config.toml
n_head = 3
activation = "swiglu"
attn_scale = 0.177
decay_shape = "linear"
final_lr_fraction = 0.0
batch_tokens = 32768
doc_mask = false
Each number is 500 + 50 x the weight over its row's rms, rounded and kept within 0 to 999. Layers, rows and columns count from 0. Numbers have three digits each. The size before them is the row's rms in percent of the matrix's.

# layer 4 MLP up, 192x96, rms 0.144, rows 4-26, columns 0-95
103:485505507453468521503558504514522471541488554498500452444585479544604462584442430519575581563464492574487513559584414435500513456438519460474571428534588538546539566499521536530459537550527508522587629493486539542439452485563541443436526434555550511480487562534516516414501509416505435409
104:466531549400481541539545406482492536415477453606446507476393519439524460491433452559488552436490460457427488545497518513517639600530519476503533486450539570470569466489535504469497472498414532491450495528438453438537432439516520557536392456525564501445481551549504453401558430463526480511
094:466479505564509567520541549500476543508532422485474514475481501546472408526494481646539490583484423444482463550568431458483618469410473542486462583520516570472546513452521530554472447382451533452489502486550531588500623567503411478506369511475513509514461560530488473440485540464493547513
093:568538504546556573416527498513595451464446509425455466505584457478441413411473447456502481432495546487541511480483584560506523431565478562469405480551433471486531605471427484533515606477459472590453484455545513460500487500466504579484417436507448465533485599499606554533522510517450512465
103:515539546432527525553463599513535494594475488543532481567555559496560490461535501563547468464591408520546490514496554474453453571518488451446388444557565425548529540519508474509512584474574478482531504407534548552440554430409490534496415491595586482559499510392515483472458474518578542489
086:483497447409490487424544506610440561492527403511517510564481512533482465428509479564599451545428430498480490500478470485569584466500538598488522481475535505522525476565455587491442504529445501469522561503527610464526546528455496415421488505399529474490524528490543465527429564459446663537
089:504530506526453474480450522555467471478540587569563425522523439564593524399540509509560586476462554488599519563527473533410556398487490540463539492491493452393500538540473425491557551525652458533520485463461432573519499563462524534575503446426500493456509503569474577460563532514455497515
097:516517571403442461541520498530495560417569485540493484401428535535519491524481498334544533479537427475468544459496559454524549494468599362493531503416411498511452570487440461497507481518500453545580484535500389493494470438505554422488528450509543442464479601537483542512520515579504524507
094:536608464612525461606560507378449434477466500449513506471488456525462486485517570518526490489533546552527557556480629521451510511483494477571503473429378525494532508432504417577440532485496588489572471542476613492470441456529524591556535550509481560516555434482520564540480496494465462470
099:554531567533516453483517538501504512562478517463429521448608456500515459498521550483415515490488582486514450480464509473446414454496447551576527450522457397429491454522547494521579532557483369509528559566565459474581498410514562408499505542566509579509525416489508555523529483628599479533
099:477381530492525454433614489487512457453551566587507421491438487518519446500465518551443503567447581464410459444486461521510484500464486402416527576542494452478480553488525497518514550566413535410492420508542557486414511480562553546460515593457509540464486525367503485509487571448469562500
100:478576449519466528510499502536402537440409517470485475495467491462439339528501419529490459466478539489404390497440564461516478450539504551606476406455441456539487454470539495517492469495473503449553467534449493398600507444513518581445394434505464422538470454532544505476485477477525565459
095:566478433451434528433454431557487486432407525523535454507516450527519558477536504614539471489480430521488542418544402596437424553454463435482544499531521505473459553479462572451496502511507460384424540516569538474421453489529451572510484498504493544516562514417493405428472599462459514440
101:554462470570472496435438508528404520452378554481482513427530421549448515480556608441564425420505526513473468466465513410576511548495492543571502435480458467575472533432502474472566510465484482478506498456475541445585555440484539455514538400525452413488499442474594545443595467546477481453
101:558513491529578506441457422544475484543419430418515360475537472553460489554495451343502490472497571450576554536546515423436540477486453450567509534504580491479502535622549478473530516439561446494502509536497552539462460475529534458584522408506578527542543530455566525490457528551539499455
086:499567516406532544523605539545524538557594496548453549522583547523535471523520525431465418491467492489520575440484493617481593487546513457515403498582495546516455421537569463526468527492472525363433494412490476557572519541452494509462548493487524537504456464421413533458490526589502502575
096:497577547468457473544547455449524555407397466478497500463409510418489549476414434549481461507490475587524548573495540379448513568472477468453617553487607512566536513535517567487489522500598490535514466562602525553589531542576558520543540448542508480521491483482492519445509500585467541475
106:560589459451495474449478451549542347490534575531531401554473611499490516526480477541546527454513572467496520536388594472577474477490430519585457523561458460505480493432495471481432560452495530479440471439581495465536441471454396515524557505489425493537524450570536532512453532556418487518
114:477484523530539488552487508551622464522502491478578510524512551532483505467553457467400513518481496591448502458534497546445511550520535543558570476525522517522547663491445511502497555614511432480419534492541536546532407450471581491518465490571521483487526406585524415494426619466562429461
091:547481595524503430523531531503464496471580473414475604431507500484487582493502416518488474570573513459543544541507493486558486517468446476474525424494535538419570522621434583530414547540551558521432416514495504453473516566421421558475520477386525485453575480486407465535516501518546428458
097:444549470494539415540498418548519505524601470500582388465473453472457483551617525529490532426552512446449548545547536538385564477462452568496509509442496489560441409482405456427514574478448428541470548551447500543487451490485459526600556476492464528480483469520517507495443530568406438467
097:440493539494406471438436499497543484538495459495492523461632517553492622461521546396472560492454552527547513537482372470611541476495519485570471531561493452500442409492547583457519417455497458507541450570528385499536482501497547497443547444556522495512557497530504457448533424444444433474
109:441441551508526484510450457453589426477500425405494478510542533400459433488532533493474495517519496481484538523607476601539534503436580449585534487544555507488523483527485481566543557547583596685520591507452510580454447491450485547541520438548478504518481523582523563532508529501515538521
# layer 4 MLP down (transposed), 192x96, rms 0.13, rows 4-26, columns 0-95
098:515404441479493457465427511602452494447486565482607445503448531522490418452582438520500472453458470486445473517441429494524465526435489449452520425474499494526496380557524533564612527465474531538605537395464487518451569577490474501523478529479518597416552487475486473441520457503429552435
099:368494509465534571457444432554482485562581495460562512538500544420429421457521465433588468513445504544601413495489521516427547526629561472610469500534479556418491519457472496455566518498438488492512405517514490473475485528491423541405467473484443479415518491525568488454512506502428518466
097:492424465482494483346564521536513533517483413531524449525531593566467413491517545492444395484555489491434474513459550445569529518451511558454531438430462540477468458466591492503558555439411503443540584538515569563466530466544505484537494521505550411454515563499402406484461557487547476558
098:525523587595434507512497401612505584484452554431513514535408491489467472546517478537497520488521466589489530487520509416498470467535502432620613584426442446515519519419609513487544532458570455489500477494519507531506447551542532521494636526447599483458523472511560467475495551464527487460
102:535477438555516419500387542496461557475393388550480571482466448510485497464568512486533553473553520455459587357529530447586548478526576535484464489415517493405524580545551548543591522543506508497523524508428526499485486525514551490551584528476424460540463611537533506466501565522505455517
092:357487576432526473426467564549486470467434582518472439525468554564492443477501615476528584539478518534465592502478465561585544405478533510501498536475552569476526506526507523510490442513498513572539498441550447490517522497440442372502466426525506472456501646434531507426547503484501549462
096:460469551430489446465535449491466543535574510551449597583593540538556496429514440470497525442564501507516587594572484526529466548542478386515482492562461553487574443533576465515550546509433597546571549463511446523538487461466457509486408547468539551431479478474505449399491553578515551554
100:459510446548500405462473429554488472467489429468451513481520494468406525512472500397563563473470583480532378499405502429523568474579494554488501545450520397434555565454501465493586501405526529527503461545584511468474513564586535501502566621499529538480456520455522457495512563445546422486
087:508466453565421489488500505432452432507465522532481469501511474588527447515509567569499518584396521483454467374430552514557565471444472589493459444402455472553466564377506511471489436515461416550524510473467532516408544547516422419532487497474471462478501566464413520525509591577511517447
097:541448507591488523576466473397558550493516513519529558500416429497437538475465534481480533501628493544512459521378509460427521557515583496482408576508447400466569558520490417475443535547515418426469496498519554423555559487477486549455552545432476427464514547465523561494549500498431438488
099:476475523570568447488521500491534447413464532548508500480456431594598456491553568584443557462444475419434532489494571520570542465553406504465519480612488451507536456476482477470572541528499514532415472409513526491444478605520561532518484563467529510408415460468479490506505427423432539582
097:423506533500441577457425521510499490499523389511511547508470468511522424479389452536483550509472525508552510497448393565518479623479486470563518468471542571464403426538527527513637470497417410491426558477452584489531485426499462501595457525538468484562485538467484583475505416518521494456
104:454516553521512481520499504497530497414493556550424500499491601477430413523466515443461475488499539504463459464488530582441504468580545524505418513494534438427498543518442442520624488474629498586582487577536474482576469578567553406458473558527497464478519540419496434534593547429465426494
103:505550558525528492551492501542577484599584535481520534425501631472514482472511535587481493515589418499494394492508469542391562541476557417510518531523552543407465565552427515629534471509456545494516468519525553559460475538556465505405484465471510515523528544521436415498559561461580522498
107:453453416528497424592574477470528567400518640507596537421454425388547546472445510506514545492512524567442426433567441529460476485511503493515516524518524522489587528566453562580481574513614487528578426474504486474498502455520545518496451522541409498486466473532539459446447468533470494473
091:512519445556465498518352550457581508393461465497540488509631469540511518508544534528446399514447487501475550476557399515454472577500429527607489478492514463523456442462529520523431589493478393425501517526480547576497556456455497566454428432442488466548492493500392508517495543544484534492
097:452435528481488476471439556525488423568480547532534558485459476455506452405436513533503532470445436434465606443493502504514457436524436513376497416452477487414558565608492496494537532535527557611554441476525525529478468419480499482522539433522446482581494514492552515418586610458449504444
106:505542621475456513535500421479496543477514513601475438596585503502385481494567502477555492497474404595444610477528532552548572489495447540530479525530480455520546528489535470441545535524521535480512464457507402534479461487491515422511537454510435627439440486426492465519407587470420510531
110:465554499474481461569574495487531578495535556468537579476512525491457508393431506481379589507522485448491564424488508636417524423524493485595527518511456561494479528483490534402546510537445515509484501500586487466561438529493540577484448493496492417492573371516506492450568504462584550445
087:436458425477486471496547457524422575530434539576553556554509386539584490545565475487518581499414492467491579471555472491509516501486390585515480513455497442563488479518557479425491437568434475402500540557549524462494559486577482405560539525463508535517474496418524580553522522549450591459
097:451481568497548531500415544481528452498483544450550470443556429595474422495623577395532490508539512571438559464501512524455516360482520493526434487546478471559562512522572463481456513473569495477479522476485460566433423514466436515538501601496416485498436533447601506496566530559543456432
099:611455518481604502488479550433471519410481575441453541487440492513448467566469497567575577578490525516450474519486530463441521425531441543503532544400427490493473464497457435518418555494557590563473590521558583507445449544440440635498555447478475555494516522568533523478467484475505472533
113:467501539457502504398459531475519447434525536474497500562595511385471441447496550495530573563463473453560521497517406608533490595443582530545533453558537532517566445397440367472459441543545566547533487564533503532501407536520469560501552481513483528486522501516388512561541480479464526499
# layer 4 MLP gate, 192x96, rms 0.157, rows 5-26, columns 0-95
113:500401447488544551527453527506582528467537591488577478509565529491510507526575469470506488555471440539509502429524624522437407462442622656575448495482450442498485469486477541488582551487512436509497502482466559537420475521529470498453489540525514432600511448517570506546530562486528422441
100:528478562474436461455559515425466593497497497543391527426519537437605560461497523508491457532572480494536507464445531500543487549469560476420580518530539493488471522559588517469548483492543507453473551606457542490593528433545499517532509496624652452512390518490443476534568518529503519561
091:567460538530458614510538569514538475426535496508442465449480447518518581525577515436504488490470558532439463534501496503480448480488448568516488515548360456474549477490419489529571508453562495536503483478457513573489404517460487531439596557409388554526478534520599501466584398573551518450
113:506457503548498599496580518412518512486479528436442469454497512489415454429480470437487618473540505473563546521472534495453492571503542505479536485607459478396568609481558516453560477378473544553504500498565503474422511437516476523570524358488474565473582504466454539464411472503496469518
081:577513566463496525499545538615457426470534421530500474496609512455480488475559479495552527421482498499559540486441538580482500486490613523545518475514542536488563521598456530473463590543499383493529536507531592458539499435406487486458443504452520532617586455450499434588455542537518556461
093:496517572472529484426579491458501468507530558519507462547524523535489486532431477464513517379575407439615438516477527526605460485552439516529544506517415497525557494500527455453437619505489556509538493500524454350522576527484524492576530498507398429459533488448536512566467451541585474574
090:563525583518601530544547500439587518460489504473431439524636474481421475565574457505458498477556497537408555501560546558480525533424415503525470574600522455449552494413495473492509481482532609537547437499509439516525466458482418456523459461535425429437423474484561482454529487552483478461
081:453441491474578471590529542386503471538533509359552451413452492625531455558473510527584466471477469521560574492523530550538538482539526503522638421486583531484468569508458425517468563513509531516497489486428458510527397521431504530519550563458456517511509516387437474507477465531491466518
101:532467550503491466558460542577536431546584560466567429480412460467435429563476553472494519505479561447476465425541529500588447555472495527567511503464589531449567421495421499446533567499418494412468556534488444492624470533470424589534445533473429521471490561420441506541518538545508477522
103:579431515461550474402489499468468494565537449497493437462517371561490549500438518535527454441520487569459435524543550553472408539586492494512590585383577459498438565447509478471545563525585500544459478506506483536511498567519430479526536522502436431489488445375537495559434494442517554460
097:521406554490496559616427480489407584564439467486495515544491509474562490515496493498523473533452451473499505617494511362570533453460472490445491479591537505465513554502440523472589578526546510467484540562538469582517543478462493513520602542556462522486421476494459458642521543444451496420
098:485466453452453586557451412491518457492509580431580476477516571495546478529449546468504600484505461519583404534448414484428519444483547475507535586490629523422502505485486541482554505450444535508458524437576487545495528513610472513515521531485460486504438559550451387410470484521472515608
102:549493503472432555492453504524416504503524533478451465445528627492505524503350472542389527493513508573468483430485558536485445570540469516588502460542486449522422473478522437475553523455523537509449536381533560446563508496570511437443458469462516600440448593521576527484472480519461475602
110:491427633525460528505514485436532552534487522576461496449444494473597537542525549515425462451517447389449499463489531504463482540504552518447547507576506528434391421434515454523473388472440486442525465500480477537461510467518501558479586494462572606501424518415544558498468437445575436550
097:569512514425489490566499585580511527506498511486513531524508508529493445492499523542438447564410366554466469548514491481508530415473534469443548513433487529391485417481533501547499507549380560451478476541508522497483487663367521477522468482432524537452579492480443456444568565480553479542
091:603543523497421416473519477390511548574529491423486534507541514514507498506481452519542619509546484528511502555496579424518423566611545517482513553534506567562508474359475519595494485391483503466469489513464488458537523477475443562504576475521538514429460555573583549561433442534467490522
101:576392599533456508444504436453591489466500578584518419560512464478457507523478476491503512534520549388554568536494512492490445540447525532524511474518522415630542528566532488525492524557430525452452544511558459456462551504502576545500455530503399383530478396539462474523467433487549429519
111:367512451527416547535477388504427506467527509509455412453510480449518521525489532497548475468564498474510464473511529513509471483521534464479466351526434419457491485413484471521476555498524489426511425427610509521449524580594372514419524513497574512560481477503567495491477526461447583573
089:522462464405451523514488505538503458463500529360360592457562541483473515527440548520472460507506502507527540405505453514551567547495477395504504321533479501419553496477459496435492510450532518468441448491497512585549575498513578474568500502411517463384473512503471511485472483509545497454
082:481472549495526475487413513431557472548543447458514475521554466447548398515500463471521484526535518519501463548452476521412542669533575510464611438406489428493594453455523448454532532517496526507528559509417544550454507540490576527530584575506522449462500505521486522561548630406472493484
088:510486472497507584529558600453482450461581547587514480461466531543507502534529504462509584509585512520527501463528432478524579474522535505360522501513493579536489506478496512482413513460520517398539486500635444481462407488566567568519487393465509543475477521493480457586380553539553495594
095:527524504504421431462508516458556435546418420464569506378492541497539516479431474536517626513460539517477510453427499457497382585564442548502548461565490536601497529453404429512578527468558509536509476521558470512422516469446498433583512475593530512481543548587463501457480446455474512513